Part of a small language model's weights.
Architecture: LayerNorm before each block, rotary positions, biases, attention and MLP in parallel.
Training: a variant of SOAP for these matrices, 4078 steps.
Each number is 500 + 25 x the weight over the matrix's rms, rounded and kept within 0 to 999. Layers, rows and columns count from 0. Numbers have three digits each.

# layer 7 MLP up, 512x128, rms 0.227, rows 382-403, columns 0-63
495522476511466532531471483509464485479479467477562527516495507540480514534533469449531508512485511547489468499527522542487518539491465465451505489502499452497501496500500471462554507494490555
470495495534539535531547525491488496506493482451518526513489526494524484506516466503536512468482491535476515535504519507480484553508495491521481492496485531495474504471512503520508527525518487
486504463459505498534506538494467480498499455469512507506511467504484494486512522470467432489513475504515557456505494482501539487492481531514483525466481575503506504529503486525497485485471472
479528464508494535500474544498518523522483497533483495483507485444510513511489483547525471499524491534488537543501515529448456511479511509499484505496492506469483546483509510531510508517526473
486473514477482564531496489473453468512454525479486488511518493473533462474469478471504540453465510521496477534457533479491469519471527486520464510518531537497543473484527524507503515503453491
519524499541491512550520484515490458495496502486496479486463472525524491521493497549565450466491459496526509500490513442484496497461550492510505519519512506462530512496498498533510518533513526
531479518493463487520498486495454457421521529498515508489466521511482517529514522495536460499523520497531508513447491524511480490479497519490489517477495494456488493512495513506537518526518493
500475494499466493516501492475444463477501533453536510458534471483498487460523517494538479516503486549479553515510477429477518508482519469508487546488523506517496516460493510469474509507489474
481498504482529518486550521492489488494481523483507550515533502479497465483565505507479515466448499458532488531469531492466495513487464494508518500519477501499523487470487511479521503494513516
521496442517513498525490522494473466522460475514488511514559498508508486474449534493559508535522513532478478506491513468489535538475520480515461502497554524528507496508453442504478486511517498
470469508528483464518515491505502476518456482486472499480550532550480500487513501476487454513481477442517518459480529507500511488496479529500509542508473497507483529543518452511544472496455488
434501449518502499504504505490523476526461520501473504487476496495465525515498496512487514516504524468534516489536522549522517456516521530508505489481484507451490492494522517493538521465502470
488487524488475476472467484491469494507521457501486497503459527477536531475489534491489473554492438537477481500555500499492536503490500477511504491485556546529492475508494524521451510539478497
509505523517517514461474544453503460501459488497494532534465547480512513526482493487470459502491488466533489490471505476506450511526494531507469506502465471465501510487556522528472496458513489
497464470531478516534504507491476469538515528488470506560514494492510488497472532491508524516463529456507506485484483505516522488501485476506469535531487469522477500488490500474481533503527500
558513521514483513493503498489473453554488469531488475522521524517462483499502517482461492477468536500546515481448535532479525486481516493512497525492540513526511542487490494553511451494475495
506475496457515480462460482498498483510557496507513535499501528537488481493486494498485507505490532559493485518508508491528514468495499475487519534497500514467486520523493492512493475524499471
486568492432509541485541503486480488497478514514517487508530474505497454546508502503536481483496522533474538479472512505505500471488496504505480468464520533515532509487487536543475526477494520
496526490500481532509479497502531492479500484481452566530532527502473433511476473523463531489482495526479516492506493476486489474515496487496495454482517473439520512464473492476499482487485504
485465460469498540498499505497499482487546508484488471510511481502456461523523479511510439476483479507542487489525542540480506477450513506503478464491491489466506506512511534498502498527514507
503523503489510502500511479473445512485511467509496441521547470528504457497451526443485519511492549528469514520552517463504480475498482485496474491558484523483513502444474519489484527449478508
492501445511500458536496469505502473463500513491528481508524478502487479435527513479523459487466495521457536490486499470492489449575532529572527509499509539528493469483499501517477501537492491
# layer 7 MLP down (transposed), 512x128, rms 0.228, rows 382-402, columns 0-63
514484508499498465464551528527534512509538525480483535495481506476502519495461514501485543490483509459504487458492489479512519460485510574553473500480509541453502491460513511557462530499518470
494547533494490504487513452514509455527506526495439468504503473512503500524463496497546486545536495505487531529499486466519469483470535537514503550493486474502519473515483492521558498518483498
534518481497472487475500523504520509513495470500461538569461498452456497552523512524499484502506512498518503514502512465440525520447486518508529511514472509555503457499544528486503499520460492
511441556505478474526501521485515466468500508520461497494498510525545496489510525499494475488494482480498501530503523490495521489488482509494521516446514519487518488461495487473510498489470492
474496492546542530534478532486482532515452441467477485499466499443546484458490511524520555489513490487510468538508492476497453460490517510509515543491491478523477546511543469529555481489479519
500441510532489533495548486501470477520500485508495475493488487476528490511545477498541492455543498513520555503501523542494485444511520524496482542478469520557509492452477523477492546449534586
513514462480503478481541490489508487507562492507507499462573486468514541544471449513487455471504461490468504462552477500473509493509499518507458486501469491514505497496501480482479528463500496
478528503454455487470531538552538462528506546507513514501572476484480504524471506478469527494501462496484507514535518483517542493478487520482453427510540487489465517477527513507526469519540513
505483520520471517573525500527500437502488480504516478469465505496465534528499509476486517516491506468520505507477476512480490475469528506536502549483545512500525509520494522481487540511502502
493519470483494497509479479510480507502486489528511522499507497465488482505466490501500553467506495499530507524461503507483495501516479513474488500508518514520519533511445484515499489460528446
500513480490464524465524527469467500533487503460501542549466474538508494478497514520513513512482513543504496537502556483460494467526533484490493497504518492483487479538464497500527478500476488
472467485447497500496479512529505490510538500509545538481509465446429507503473516491471505485513537495495490514503481477494486500500471541481504470518496514465516515516477546519533462463486513
477513517470500524445505493503482440520520505482502521542478489510484489492501486471511492490463483492483515534482545487505538473510495497463505549500514507505522499483461514536476503532509472
500504532511508532476515500441474508481537504499533482480509493508493489490508479459488498523514488498496495501506493481467477512498501491548470480483471502526484472469495459503485512506522498
486484482528462546492505499466507532470545512456437462479527498509483513470519491475481515514506471488493515545535501495498555523498560544536476526483481488521468509528468487465469467505515439
447554501526522504574499517518486459475509547473495505496480494513556503473494526505466473459569509505485512474527480511508519542502490518507486514482454525466507505475493516525497499500518537
488529486514471514508509497494503479484467504507454495442477452484539498490464533500550477484469449492531499492528472476470503518479539516497485527504510509502505469496494499499501529529490528
461511487518538469520469535505496554512520510476473527486483543492496514475518551518541537512532521455531524480492473502486470512551523501444463491479491504521495549530494490432504474545459498
507537502568492496454474477527480481523541488464531472510518498490518508452490482489506559492515503469527484489473516494499489500460512493519482520513489501559497483561512508478521477479491502
496465503480479485493522491525456505502494489492523502511508487495554504489509460478540518524477475481511510514500485506545544507517543558499516528537487510470472517505509507500528526489502511
492506483456505502473467498535491538478544459505547460520532469491478447494464518446443544500515520517477459543548505478485469540492480501487491479519456523504493551477507515505516493487553547